config.toml
num_hidden_layers = 10
hidden_size = 640
num_attention_heads = 10
num_key_value_heads = 10
head_dim = 64
intermediate_size = 2560
vocab_size = 16384
hidden_act = "gelu"
norm = "layernorm"
norm_place = "pre"
norm_eps = 1e-05
positions = "rope"
rope_theta = 500000.0
rope_fraction = 0.25
qk_norm = true
attn_scale = 0.125
bias = "all"
tie_word_embeddings = false
parallel_block = true
init = "orth"
init_std_qkv = 0.0186
init_std_o = 0.0
init_std_up = 0.0186
init_std_down = 0.0
optimizer = "adamw"
learning_rate = 0.000699
lr_mult_qkv = 0.5
beta1 = 0.9
beta2 = 0.99
lr_head = 0.00567
max_grad_norm = 0.5
warmup_steps = 294
schedule = "cos"
final_lr_fraction = 0.1
batch_tokens = 65536
max_seq_len = 2048
doc_mask = false
train_tokens = 477100000
max_steps = 7280
dataset = "wikipedia_en"
Each number is 128 + 32 x the weight over its row's rms, rounded and kept within 0 to 255. Layers, rows and columns count from 0. Numbers have three digits each. The size before them is the row's rms in percent of the matrix's.

# layer 7 MLP down (transposed), 2560x640, rms 0.0312, rows 84-179, columns 160-191
095:179086130227105122126180090116079131119151131112065174103140191134154108145130138146137058079071
086:138105154155105159095101108118129118149075082193095105071152128078163103088101081161129129094148
089:136091116079168207114127119192092112073138107159138124060072158108126142113139134149104105206124
101:157112105124130212181108188148118073078125120170136144125082100112113096111126154191097115113104
108:109150129140162100117099106131089178137132144149119101099177142115135123112135105137187127055111
102:105143115132151137085101106156117117110181099124131104117123195152133080073086176151155076077185
103:124154125119066110144167094127087127117159137130094146131161141180121218087157129098135114027127
093:104176125146182136061115147156093106107166171113102079113142077132134147130113114127167131064126
100:082126116173107123122170157115082107129168131118125125151169122138130135118115120073116113113092
118:167084124099197137082092083183199131145055103124161103096153111115068148117162099048107142125146
092:106133118098154179147115117129078081112155098087165160120064152191125192169106123072133135100168
103:148149145133135168110133109078146107201134158148095127124109139137148089144160105170109118137072
089:112096152142126075131142172124084108103156156136099038092124161110090130136096105140159157158083
094:132106168154096188197115080125129141124117121193087139155151156149123122131118108145150092146131
120:159176155080154135177146110138059141110152076115167114130129076143071134153149120103136164159152
104:145115143151105131083124139071110115141106109093170111104136112118092140170147111115159112091189
095:127143128138061130134126127075127110159092153168197171140135094167162154102127117134176131101121
109:113062177096091152166138091137123121093103128166158093102170159119140095098150129108152090115120
089:099095111123127184157145103148132117194144217141119076170181153099081073101156113079128163131117
119:126142133133114129147154108128130151119110152172123202146095126183104151143063135127121168159113
104:181117161137077083125113126185108091153155220163111136097166133136110095140131099139076192088150
088:143143151134080126118129139178080062135116079119072137089098149170091164101135123124119104104123
102:158137110121158143121111127139159076179146096096151106133131132101132174145117088100173128083148
109:141098138152115111131174137094100112103173111117148145053114105140132146169156089113188060106117
113:091063149144128091218112127206147175052139136151132174097181163171098126155078151119107080132135
088:167132208082110130135130118129197140134098077100155093103094187125144162135098156154102092149146
102:125105112150194092121132179113184078130126128095096142112138113103166197097168113134113095166109
121:140124163120107144149165155061126090100090131117193161115129053084101153140111166149147117096145
090:119086121125106164087132097107145144129151101093191120204128122074139174145129129043096164183195
097:101100113097076112164078158103127148077133136131137124107191139130237145102082144137115152134155
091:114115149138103120117160115093129132143081156157154087148071146129169022145145106132099097103147
086:127126096136101148092143117079140130144124137119179143079096150146118174147109093196134117109114
102:183109160127125114151134176117106144119125095149054117152125092099093121115127136091126131130119
097:147175191141117145142114102110125145160194117137162187146146149124139128111140078082172030096160
097:130116151156079116151096167128134142171052111167176156128157112131098140145178191094107096102104
090:093080136196128173108136143131089107127163077104147102183111140087137144171142120147096101117084
094:111130106199129111158116103167129104094104123139092134125089127158075164127128117206116151129122
090:144151074118121105124136187098158174124125129185135137146114174074133101080114103127173168127102
108:134156167127113127099092159158156095138081128132185089138130082102145068074133068130157111136152
097:147138214197118172104143119157118068073106103089171103108144128121156081098140098154098114163103
109:076108144192069097154123157107134160125155136159125133166192104121077154134150141132151144140109
089:183120202114156093162151138180079166163148151112177126100119155129070114109146117183150129128128
090:145096101130167123170170125184113148057123107095124165121143053156139198101147154119153054141095
093:195079126099133111162126083152180121135126103152133148080069137109168123114136161156125138143113
103:088122145100137150089132101108091154158129164145052141101124085134094145119147110169098128114100
099:096108140135143145141171141105162151135137088193092093074180155128141145177108178120143149126116
084:089127112118138139152124140080129089157128117125097094182101125120122180118148113206163148132141
094:093166113133132151118143194136122116138126113209124143059117146116102176117140097096119138114140
087:154128114105028107138177159102039116158135097126142125091110157106150176147153113147102091139140
100:128122185112139131156143138118093109134140124149120100160173146129100119157127172148112122097068
105:166114156161155096088152119095137164059131123133133122150145132102123061123147110119154119159110
103:174145119132150125100108107146099138142112088134103187105124096154110132127114104150178106096097
113:135196176136077159131146123164129130112112187116161129137112126134098098093131129140086092087192
107:119090111061082104100096189141143126129172170151145123119116125125072108150076158105123113065075
091:162122100106078088155132131164071163130125081146095113193146096120155118133143185112094131168061
101:127089069068153179095112106134141153112117137071161141157102135101172103163159122138140090161154
089:173118127138132133149140181194078130112114154153114177111165094095079139135132165082133163166140
098:079114130091115149167111138126159085127096162164087154112179129146152067099153132110168131120153
088:114137103159093175125101174101104144072136184070211106163127097143121134153151090136140092181150
107:111087141123156106155107117119081166124144176145143151075194181122138188135058107139094101108111
103:114103169133183111160113106170124084164138130116126122093133112166112054168163150103109140069161
103:102122108178143128129069143087127157124072163138130102176135128106185104115122110155182155159101
100:118129148129095090120176166117113141096142146095120132101106117135100070186177114139153134122153
094:093110142132112159096166113157155181141047105166172153112113102136158137105219058129132098117196
108:151120164146188075108170181169089085131111177108132121129149116103136135149097155136135114127139
100:099139102053161108151149149091122092116128110117107124112078135176109081136132131166152134102163
093:143070130164142148147122155173112145108141101113170181051171179171168141192145152117146160131142
095:126084102151110112151101168113143168143074109087136142152121060114184099144156138139144123143108
086:097117143154136085140145135118130095144122114123150134122091132189122169123144137104160126177128
095:158107156171125133146134170090117154125137188098137091142141051126105178140131125138133145125147
096:081129107117098062119124127148094163129069157127145117108116104124143096127164090125141137143126
107:118151109086160090119120136136102088157118185167198175136162157102158127090114151094160121088113
095:143160108125119147157120189159196078098147123212106151116163151136158107093144088119149133105120
104:121092129149171135158122118151136141201137121179188160101128147122152126184178176098115108112145
102:196161147137121142140143150082099086153164173090138120236150112086148144144100166098094061112160
102:154153097171175114120089171090145113106140086086096213111112148122132047153088141137146109118176
087:130100146116105068105138095095083100116164143118208126141079170164158133168118155172146183101094
106:150093126067149110109170174114144107116153120083154130134117077183145128110088158165139149179142
098:137139131171133145120101162118121170140138150185083142139156107154097146130181158092118140114130
094:136170132116146087099139170159135127098133119107134086146126173129102118094167110157098175132115
118:140131140122133096112175124138120130085116048181132162096109075130137092115066105167162133119106
102:111090147152089123071088202135126089126093166153159082144130150141114173167132131133178197105135
098:135129144106151092134156123125185114127077154156166107125126078115109133098149150157160151104114
088:138126139161169158122128146114144160088161173150072149096159047158129102139151090120144092119061
101:098142096155127095121115156116133129112104079138171136118120133098079131165126100059112138174132
113:198108122095134152129111154170132141076167073143092183107093125094121089111139114135084171064160
098:084129133091096131128141163074127087140191081140110101156095144111095069197126130114143097145097
090:133078087161139135143084153154145117127157048121144178120155124086107137135142137120104136172086
094:179184127069161115118149174138130134133088160139109103121105154117114133089081111086184128093184
101:146154158158113127207128091137179138144153123110104147171164138110139122132115152139080137095130
105:092137151058130105131144188157129120148091088069142120187085127145094090127160146116115106157105
112:096127132093129181117079106112133181110081075133216129109154122100176128082133099160123129107090
107:124102162089127112171139115208152125081132129134061113107159094144105141114138137116140116133081
087:116122070044090123083114070130143232153109159109147167123085128109137084109119175198089158132072
095:142116096107170184183135128122160131129116151042141155141099110099075179152154161125175095189181
111:092105109102157105109052155177110077135155138115128147103155144173157099114116135083118155147174
# layer 7 MLP up, 2560x640, rms 0.032, rows 85-180, columns 160-191
090:132128106107121132151117107105108123156122177186186111127060098152141127123087115136146154110101
101:135140124175115146173085154101125095140107093038122168181176111070168126146132155116137068107079
108:094139126131156114091102128107150110160146153070163134147141169106076135137163139156145119138112
104:066148060167151115114128138082137137131094150145127105149097113131113092139108170152150132218126
099:109206157125150073128134098092150167112112143128158144185119097042166139169125147128128094183057
104:122137174115166170188091174060103151152168126126148133117093190114136172153102187069093143147194
098:118122129132100124151174100122137173044097114087152192104143112075152097185140124176129069244162
103:140125151130120139115130095104132132142109091170125086142119213133152106140127150122067156110122
114:098144093155090166112147118092074174151116181130151136101165115106155094153136098160168179132134
103:124132080135154158142169108113064194182105187126165144142160146109175067113127131159039122172116
102:154148084158110120061078129136119149068160167063194134142172116072101090164122140166097113140158
096:137159084132089168105122115075140119154151086103156127153119161103161164125131165094093164140135
096:155107116130109139101149131109152122145159170053200138169124114134122159208131134099082124143176
114:138099053123089120130118175095108101109086191105126113123100194163152095155216185098112116141102
103:143186127095107190117077161141133131156179135091148145081157107134077180154105174112090133107096
093:132150101145201148141182147097179131116090174082128201087128160123127085121148110164073122136104
102:094142149117129151114071142107087097124093158097155160120136137131144139189109153130118153175147
090:163105104141169146078128128184124154084080148150093136135123120104180119149131111120115088112154
103:137122130138104121058036060169149178134133161154144125098095117123163173084114098198073103135082
104:139097143128164117151096120107186121113113128093125128073144109123105126154151169147125114150121
093:085154150146161130094132157110123175089161126166127130123142196113147143132100153128119094121111
101:098184131083102150138082136172147154093200154150147107079138134164136134160153171172072106176131
108:115106094138159131115072105110163104136108164120140072147080183105200158186149137121115205145133
102:144123094115148174134144142140096106131131203134152103147085123146131116074090106115146190101084
096:171124096226153088109115186120095088156129129142084069174181086122153120125104094109130135188121
105:156133114175125153081135092138120184086128107069171136091181179093136107104124118109107100102154
109:057110139126111158155155113123153103136169139141194129132144128136162089137069143088082068132144
087:144093145124119114164101142142164125122079182146122126096148112090092139144120141115122096092075
102:097159031154151117120151099131118118178114174161189155181140108078126132105066115205079175129110
097:150090100200149179170154141180084144145145101118128108143141118111170208121128206142170115150111
092:169087106169124097128127156170072119133148157147104123168142109093060108141116141112114183161125
098:117142111153146162088190087116124137193101133115103111109118172100062143165139147144088108104209
096:124102116139123079133118074171085080167130152092098124125110118165126132154129212174101145156130
097:128081133103136145119127109172133188102090142092137134103078152190134142157122119180107157136124
097:113104127151135135093075138108146128131101237129121148162116115181119126133084160137089203186144
100:144102129093131107170128077191148099119096172114118097084133136158114168183089202090126170195140
099:132095167138139125113143105129146155160110126080165143143098099117116157149128174139081138123208
109:145141166113136180081143128129107134096142117142135134051178154150174147101175079147098088129150
097:108155086170166205094117142113222124090094151162119154132131161066109127173129133141111158138114
102:140166135150182202145111074122173145118064125085145203140062131138128133172130130100113114114139
089:140119055171152148102136098104142131110095180128113103139116215118086180119145117106147202138110
097:082171088109107106153109117132108071147140172136094173055081175083126087149086132175091139138122
099:104167102177135152112166115119121123160111143071108150096167145129105126155105078123181121231105
103:176093119160180121145106114077186142115180115059124152074121176118131161129116135101157072116135
102:135149087105116202071159131104110175152108136112161146121106136075083189136150123084100146109118
089:139135167147081156175123135117142121135090106067144155119138157078122158205110179076083109163169
097:134096083125132167097161105095149124099085113122141161055134168135180165082103103130068154139145
091:099095118126155194119148094155119123140153167127115098135130127123102095114073119143146170162119
104:086157128123184130127108123129157139152117122130095143098156094122130141161100090169088155169136
094:120114115141106179101139058061110107160135102181153198109106169202137158113143185148117101166166
100:087144091137149175134083201086142181112166148103128054085176126081160096162111136170124109105130
111:114140135141141123155145128115122144116106162058185143119070156098146100160123106135127124173123
103:145104136156123215145089091113131162089101092182143084081108123078141140125192150106120125136079
096:051134105155163205122139131110129111106133160120085123134132176100149106116086107167068140153176
099:117138113196148148167127127175113070129167145098138096122095144154124109145168145148153154150112
095:067096101168170111073138108080172176127127101130162108129114145153112163157121142161145115119154
103:127097135157194157107160115123174155102154161133171154115118169127127196170141146145084093144137
094:165127108163194085120154079145154141190105101124097124091156120127136136114081152133131068099093
100:137073091163186131135116158181201115134134138146135170078119099154184153129152167137139126111146
097:152127119125153101083150140158121108118104247138146143103078109112130159120139101165128193171140
101:131130128123117164129167102150065126127122126138102120136087165101160114082143078127130192140130
100:165147146134122118121105051134147168145113072116105130152097190143201143169154148069140216208120
095:090150118133137185119077119118133113091168153120087118102142104107059091217113144086100097192146
100:078137124135140138094105120090107133131130133118132138111116134120085126104128125208142162134123
100:116102074177134107176123078172183165154177145076116151118184114120100164116076136176084122133130
100:127131133124130070105115129101168057113103184115115143173085131111107100102171131156101166177118
100:142163096083115084095154141185125117141133120143119106131126099151183202129141110140081116142166
095:126100121119174101107135106073133098136113158132126148140135115063132147130131135186054203113116
102:052152168122194140063124111167096089135120128146101074112087177132154143116139121170172147125092
104:169127060099225128151119112123172151153144075133147078070142155108139146151135160181104195073128
102:046127104162101107115145091135172149128138147064086086149087157103145095150089087152093207151159
103:059147094157129130105165120124101194128202131140108094142146109095163075111128140121124133127122
099:145148130144112126127169184143083144087175105141117113113122083116163144127108117129099120124071
103:127074174114130156155086125156108087116096163107126142085099154148142097153099126100121118135101
098:081123128143090104132154170144040103114185150175129090131140129118151150082117165108102185165127
093:096190140194186163176145102145133162116130157033106124095147122126144106156136120123109082162135
106:112149122126147134087095114172108077139133135094196157136089186139193164128147172146149192069117
099:083170116166138087132154078137119112081061162135156139110077114142180113164100126120179194156149
096:135092137154128173058169043129087230141132092180122160173152105170172142143134149106127138175150
099:165179127131163117141137129114067126166092134072132119154123140179158121120079163129102080193144
101:152115193106139140099130108132196116135123155060129167109120124107132137125060187181116113146106
098:061172094106138084162111124125127118097046142118164132164123214112156113131147141075098151141135
093:069165120136093161133144131117122101129117137117185081156093153084140170125167145159119212160115
105:145156075105190168110111088112127153155108154142104121131152178086149147102054136171105187079122
106:086166123171118125104119091100180086162144211124160111107135141135122099147139114161180160102124
097:150150084100169108079090155119161148131049139081138108132086188101097157043128142168149183124109
095:120116091121157135101086171116131179137112147125125140126125130155155130118186124162172097130108
097:073153083167169145092139052135126130127129145132154115031155131151100048137108116141073077180080
107:150143079132124162083157096111126157153125180150114074093054147112152149106173101138122182179122
099:163112097189136113106127131093113113140188170101111159106121112132139195169143138138090107143142
113:120150090121122133102117093107111142140177161150148160131138105136144144152147140142110117084111
101:128101093118145152148105175057116133139103147108167165087109114109130163157143098131065102151144
092:103122106143171115118082145112118054123108142153118149117141126144171185108126122127151108095177
100:105137126147111095113131134125126089156120131134167074093201166127134121132124094140101147113146
107:123141114174173170065142090112173125142197089147132192186131110060093187091142139104170089107130
105:132102120097135126123146074093164109157197100140157120108094126083152135109117221091123137113132